config.toml
intermediate_size = 512
vocab_size = 16384
norm_place = "pre"
rope_theta = 10000.0
qk_norm = true
attn_scale = 0.0884
init = "normal"
init_std_down = 0.00476
learning_rate = 0.00398
lr_mult_o = 0.86
warmup_steps = 36
decay_shape = "sqrt"
final_lr_fraction = 0.1
train_tokens = 612900000
Each number is 128 + 32 x the weight over its row's rms, rounded and kept within 0 to 255. Layers, rows and columns count from 0. Numbers have three digits each. The size before them is the row's rms in percent of the matrix's.

# layer 4 MLP down (transposed), 512x384, rms 0.157, rows 360-393, columns 256-319
099:113140110115096094121136068110132107164136224141085160115105134155217075111154091057108168105129112149135113127060137131071105118140133177080104139132177126112088107155152115129142147146188126
104:157087126131163160120087144128084156134132129121189077077137211142092136138108120192096135134093147118102173091134128089130118148135098158140094083106172152121204102134120091138104127178117164
105:084129090078120098124130126122140167098069142167078126127091129124067156143093135108131177195135088082182088136111108153091136131171205124082066137147145140093085142121066150127133133132130119
099:157145158126168100107167157096160155138160153113108092175117145112139164109128134178128125121164070138102110074157096109117146148146155077093115089092120153123126119122183138109115134110164152
101:069154063143089123103111141163109115141137106097145122144139148122159152143126160121134094151135110166096141140152063136092163104098167041075137103212152105088055100102147126154109079156108059
101:138073127046127161047134115056132182116106102161161168076121097151138125124135133102152083098162107183092095137071084118128083165109151147039115100086077094189138096076082094172180146147176121
105:089121111112148078087079110112124111152105119125155090118150119135131116126128197156158129148140151139125139123147141057157088101151129131060061108167135097180163139092136083132146170119107069
099:132087083154110140163175134129146163122172099156121090149216154126193166145135174168169168139120095111157112135141153121119147162159135132139107145132093150110159210126112137153171078114146077
095:115118078146090134109132141081124074138180116099154141092078145130142094170129131144069191191147208110156112145137149082107151114145162179098106100169142088094141133107123192179114144101082116
100:130139087064184155159092092120148172072111103147093123153165109132091117084152123144136177103067146138125127140134102151056127130095060139069119106064124166160215184157180088134200140113122143
098:168148082160124180110169117060055212103111163152089086123156129104089140155159150152177125126085101150151121110153137139155140116119119126152160182168162118185117109127056132115048089124148135
104:108118164101101148109077180132103162177086114135095153154122131130081068127134098068109105189147125051106179134114087144114079106096123143137150136123174156131125148138092093084113141120149123
088:075116125199182090160094106139151150142140129090090105097181190151157111107131100178130223153086126104148059128145114097119054138163173159171101187112141115130129143184106073158187153169155077
107:137029081134099134080138112097076079144142140163068166125110099126179126147157110096128174143163142113118091060106109135089122084143143088121098102167103126042096111102123058151081097109121122
111:175129187138077119148114099165125139125090163169130101181141163155116135094069128074096142143155111142124119161155098183114149085148096117159124082087185142190134154124166147108132105165074169
099:118140139172129067062177150142117068159133119134187142105167067095141098097107100116182116136147087171144070141146148156166112155079110093130174110116102177150138226088133142116150152086145167
101:151151148190174121142092142167088161186180076127124132177117128175154079125144149130125111144082117184127187123124094113137190110070111099129110167155136163168188147130075117161133110155173095
099:119149086182132131132132137197119048126145205118136092129176120165113135102097133111160117165147131158120168144095162144117180137111144148172155166113086121118159079162134115098071111171139166
099:091158151165111103090159121146101167090146126118187152145156091114144156110081172146122181131128130140159136156083091181153041071111063104123140114140125098185093104147157133100148143163113166
095:148068099102117129141106107102155150142190098093128180153139143129167127117114137142109092073149115148144079179124123111130123101100161198132082138123124128145104148147140105137107119177152133
093:081100068095154140142141068140134090122119109161173159120077157116107132090163138162142140150159089180115145162081136126143157116112073111104127147164137085119125119079177170126074116084097111
099:103151122139137124112116113128130153169187125111080151159132150095107139108089079215088097092128119099099141116111118116101132141157143100156133085140112130120107127120129106105128054179171187
103:163087144132126067153143104101155159105167137112112111156113123129133142076061128176090111117111127112143128137103092094204108179177087074126122065194130075175143101133145148124193134089119154
093:215108126119123132190145106148128143174100124124210127142130167170110139117155185147107180163033145145144100089142091091163097193145180201160190117129135112131144133138162130174150087086108213
093:097137125151080121161105162124102139112050179130229150162080140135086136115134175138170172137141132101182127129144080153159096114164065133148164092088096132114098092171095179135132184127184157
096:090174112139177179089102129144094146098081114093137118131059133187098139156138141103159186149084110123115173079116122165156098146160113132103153157096110121136169075062151183165053068148167105
102:140119090145109157132102116108115107156101122124069193109191116157099154144106147095063137136068107093085152172136112093108123124119135132166081144127109153123175118154114158143109112102162130
099:122118127087153135121149058119135147133135163087112125142103164104105059147094142114107119105136082112117213136122155102151128126114086102145121158088112168183121116149179127121095114097103125
100:133080180129134131148079140152148099106104164124138102135153182077167161126084092126114104194095146153151117137092102092164120126088147138128132143151153124112096173154084193065138114134076101
100:110226106082166089131165158136091139109177086128175160104123150137167092091097147160181137057168145122097152109124089121137164098123173155139180058103059125166077147166056148111134171152107136
097:129147153116148154077105196155129147156122140138156083105148117128120181111124143090162163122168124157135111164140149121136095118115155110167140091153174143107158209122078145122144182089164144
102:141109119167176130148156078105088101127138184098120122099100118203133160110126165087195064091127171132138115110062060103143098138197157152079089116110068136084113147083106138138104142111137157
100:104118113142136205130138149157137166130137125141065120157021133116164173047146147136110174159114092088090100075121132120129144068150089155102080162157132085147068147128194119156139144153114098
101:116087146119074113090137087102124134104131120160084156091139138102136124076081139124127155088119138110168128127135096105165127101090106034076088130141082086152190179112171113111123139143154178
# layer 4 MLP gate, 512x384, rms 0.155, rows 361-393, columns 256-319
105:159163103149140123119125173209087142114064120118173140097142182087132078166098099098154115116134088164129137163166111147164091115126133099124163121132197116093163151086157100092105062168101166
104:138111117106119153110125113114128159146111118139117078191069079140167186120075136134090133098204124119175097187135105169209156123130176147130100152151166177095158140143120087152082085103228115
107:092176097110131131107169128135158101089085219104174104107100156094142096138131150137109105080121185150139164146164141132132109162155077123192141178095140139158081121144145127145106124184093128
100:168089131141095105135099032109120160150155132120137141112118142085116149113111227168131092106090133086120131106173120100120091093154117072141096093123093124199154141147106155107113104149108132
106:092053078129138119111111149107096110136163183118188102170138124147164090177185168098106096117124142120158167121129145075175156133140109141154130129131175157150199141090110142103086105134133102
106:160176149090090092144109085104109142197100113119126161091169127113132131137119117175125116088185137136080133123157112123079159118113096104129204075160150070135173147118117145107180120178105097
098:103090074103100128119174134160127130128152129120130085165117120142202104177132186139140195132146104127111093055098132161101135120101142142170061118137131155128118084122176169116226134116180105
099:151148162118157104110110156109116141133095142120128186128142074150072146122139084114138126124086105131135148129096144118055102131188071168119116187112163184176102161100105121144171187137132104
089:141088138107093104112114102127165169135105124128122102169146122126116139150120171146105132140186078145096138113098133123161134135115115075159164149133142131076062088111127155105125017088081131
106:125057093142088098105212150160098126116087141132079165152124120168131201095114111113082108130150128160126153110118058121085187148168162112125088101155208127154188124120112173139155146107143180
104:119120116142090139097106165179134094163135105104071073191195128112165146091129086123131147168124114169146098138144092144093128140218127141149193141132156171147126149106123112135107128141068078
090:125161149124096113111109160170151104108084144160130162099119127106111113125119185131098061111086170080109143115163146148035131077103171175157152113149106118124137120104140099110075137125128168
101:131113101128187158137120133119104124148151115145096117129095117082125179141112161126126076120146106100102114062108103123079153095100151142121097137052120080130121119166132128143113099074162138
108:111114096134124132132172146164141145100089125079131079071097091103098109123176160084128098086120153169102133090121085082083107164100118096109139174139170126080105125151146155093172163077134132
098:158208076136092151126097104132146078120135131136092116162162121166160094150185123136136144104173135160070113154137100115091078142150072132083100123136151108173168119097108134112116095151136170
098:121088133178110079074119118097133157156151123110096082158119125159132161151056110141085112070111159168149187194128145126137114128181136180143115099151162110163169141178148083124114175213109100
100:160105227146143099143118149139145105119139106125159117116065157114136137188164128098082080128126072139085105142138038072112131130127147112075151131115190075107148124086113183180141146127130180
101:164112128109058137148115148079195084200142142087137168110160148148094119135096141116160153146139139098104122095081113156117170195127111141156153063110100143085176104118164172173099146042093148
099:194140088140125124109113184169215168113138175148078113140114059052120119127167115141120100174091124120098135132080154153167132132140098122102105097077085083129153170098049158092128176099090117
104:089125105152149110181105154096106183139146111147110138093181117112140137133101123139115071128087145110164077063098155125171156152119091133135160131108144122130127128123130117097082158144120130
098:138148110147135146106201186150051122103135128116151095140131086154110189123138120134144177098138121125186131152133133110181106108096114190150124113131168159191121192131156176097101068057128089
102:142120090105138173182143163176152137096140150119123103152084162191136137101148122103121175112124109121096145153101147104101164144180172117156122154063115164147117172138138217116122125181159156
099:158145130185113156115168181116127060126108120103132102130172113069113108226118129107058169127119154118154083129129201088111190148175137142115104097107175104158168149108100163137120162141093154
099:148140120087153167069124146127171081138117126102054188166146136125122183179091132218163133199165141172098104189169129105086131141106108142099144147097136135157102119150123124106096062140087117
102:192108110150138171114080127124144138122119072123152121164150173094149142163164092074163159176123141161082157098124108143106105122123130084141131136082137114130204060115208141083037142186124156
101:093158082152133130173112117143111116145133162124106181084175088119155157163182110142128143136120122143112154136069182178125142094172143175150140217138161151156089178115096170111150115193138140
101:118120117092087196132142142097112109142043075093125192101053095133125063136149149097094181086130151145109118170192147037175161116174158138178127132114126087113153116176135092132149096137183139
099:107150167111101108084136172140107108107186136072162151103112129165057174066077168114132121114115161145060152061119131131104142116158145030108156084118160178111159079124145131114081086150125143
096:134121185172090156116131116196068147184155117161110086114107155089131138180164184131174143145214111117116151120164132164217158146130142074161146119209184131150121128187086104121107103184163107
096:145127147092157070122089132155111077121112071174153186115188136175103149132168139132114068173142101114120124072154186145126120156132112104106143123185182123141120083084069125176116107115092061
104:109095092133133190128110105104151147098076090138115172129117182125150150151100075121139103092151089148136091120143144116067172109131092115117199076121168165094120098103138123123101089160121143
108:126130144127114144135193145131133199162110103115130114139153106113110129080059142095055150103130118120112141155168106125120113107127133095134202114115150095175086157091158186147171112131147148
100:101143140157097142113123116162138092143157137089101128134157175134160120135087113152136140121100149097150130102130173161093153097194112149148108135172138117144095106133142165190202106074061072
# layer 4 MLP up, 512x384, rms 0.165, rows 361-393, columns 256-319
102:132149085112128151135120153170164074136153177117145105144084122181124125118149099133140126062155170143103148137116127169177117099149140124164075077128148181108160102106166147150118121153155103
100:113114096080152058147093121108107147155111110164211130159122168131100119163092089111178153079121099131133139133093123162144161136157100115150086145163087106135132111177106106144164114093151206
110:149168124147162146154134171118109130141123114134075137138073026141092110201137110135128145105141139109169116094174146118141177217167073118159098104092168151080081124116125122150148143136149110
094:151104130131072157088087148155169100108175111154161142124129089093143069107062151152088103100078135097188121109112124106114029148140099116137147148150162155170112204127082172120148170082117164
105:146135131170135116153135097080136121108070144122138168126077182162139137100159116110117176147048135149138123114074095096161149139123143134108129157086113054154104174086146134118157108131081068
104:084100060111100101099098120116134105176123170123078132103134134142158119101149160134181137115103078097143049155125130138164165085180172094158109094179160158133100134153120113139153104140082147
101:132099151130147190129134115133135124137140082152149146174166167143178142164124147176173166180101115104127150142141137144047117137112126156090102095169106131067175121103081094088202103159144109
099:207177093181129118102136164179149091125161135091127179129132110126205113176186087136086135145173145126131119072162091048195130138038102159120163157175147154112083081111100137129168110102151094
097:094159108127086073094133088118117103103153147130099084197141138083096123107071112151124117126152119154176136153132126074102116115168140154100160117106135133093126179153104094122148145122115121
107:143131090104142138137172148137118054125113160129144142119123107152090167110099094052134097081088090102137061105107121178196162116093133156119108145104145093138131114145126198093164104134166190
104:105087110113106088177044158086063149181110106138137191145126086164127158124079102086126144117078108187099150124128151132090130128159099132147197128149084165133171074117074145130170115097035115
091:108099177090142118113128159139131101127045114146051116091106171162127206102164126095124111150108125071153153116163113117101109110149143073067104036128105165078154160115133107083110163138114143
103:184246150137152167094146072092162107073182124095137115107134189145113079151137173139084138124108065138156095135050165160081132119139080162103092117117118103138081118139159165185119072077102106
110:140123152076075109114140139155143160144215139148122128136140130114138144120131101165152168147115127129138085137137071157138117122206131131153165079113144159157133130159139090144116102154112150
097:072105165092108058100175145125124116161165158101177111102112131095132179163091152124164068080112108046160146088137124153136063126140072133098097109116095119103076164134156162125151097093198153
098:114158110109067068053149165106084071164106062110162101140108157115151043152129160143191110142118154135142119103154139107114140097136128112145091147129135051097136158145154122151098113060127146
098:150029124085114121141151042167152117133120094116207087134091141092098101132112129101095113165136109144167143138110115177175134147110136143126117175106097124100160163123165114146138187102114076
098:118175147163164064133074113087069200090139118156119136152117141146166125098115131112116131142130086165178139119161135108146144106106081090144111139056141128090086105076159153090139095140146159
100:163096099147166071142161157105190138134123172170120211109114125128099117106095167096155103158066114126097175144162156104077157120128091125134179170198170109094151146061130156123112165153124148
099:150115104156191161134111146105166065084098136131151092132092175159085138173115136126136066165117158131150202141065146138114120154117149128115182157182164130111134088104123115100156125176093204
095:077133154098088128117162087110094128072094153090094150056167154088056130101120130118132096124174108143128117144156077154099169099114100087100143146113093129140106067122119033126167110088122094
098:041111109129128097132205150119140122136161147106158133083185157112101097078152082134107108128055153135151179104158168082093109110157071129130066106068093171137038205121128074101139120086103135
099:152173141121096152188201108171155138162078097096106206114098083036094161113125132104147123144160176121130121156110133141166170174061109146131136109189138112162103113199119124070117124121100106
102:131149105136176088144154150057179124108195110136110108164127111133172095151132108158086174118229152117138130181121179110111186074069134093149167159134138129174154138111137177139064162131128211
100:103176105155106165059086094121111178166051084163095080146101163160177102107169129091145128131128153092117107140115176115072086151139110147092156159149160104072132122104143116111142137139170148
098:179136180143137145122094126165176119080121093135152054101137121118082164138157145147076160159133110143141101148131134131135115130083179169168130102139119107073182128106122087084099105146186205
099:116120102122095176127141181111157074122062192108164157121123171134136104071179169112090136139106137135165172129109174143098091133095140160085133166167108128087130140131102142096092131142167034
099:152126086132116135151181127101120147141053192119099131138155166111131108096191125179111068118163137154158151185092167104153106141096154122131075159102129074153144113139115134211141135115117157
097:186104123165128132087120087097137107124123090154119142174145160154079098063139165162161107133139144094083102126143058146112092110152146172082111143076103106172061134105059126094184081123114086
096:099137116138131124085214152199161172114155142139093151123152101165183088119127086187118091083100095118140110162121162144131118164137145092144114170106113158097085077160127142092141149084124088
099:129212171110101111157056129129101152160149110137127139117104113174126135144120142085127162130090176162124086111130142126145166105113119219150074203111103116156122153134105149106103162061107064
106:108099134158164082121172137108084199138153079095148109106076183119184116160150124123114117164142189137126154130182096126087153105201077111086147129148160087148066151131170147102119098084152109
101:148178096132167131109095158167167132179082076167167207123109128099094130142125120133093076102113130120145076122136164121106076141133107090062129137150087173139136118134151147070108147163174161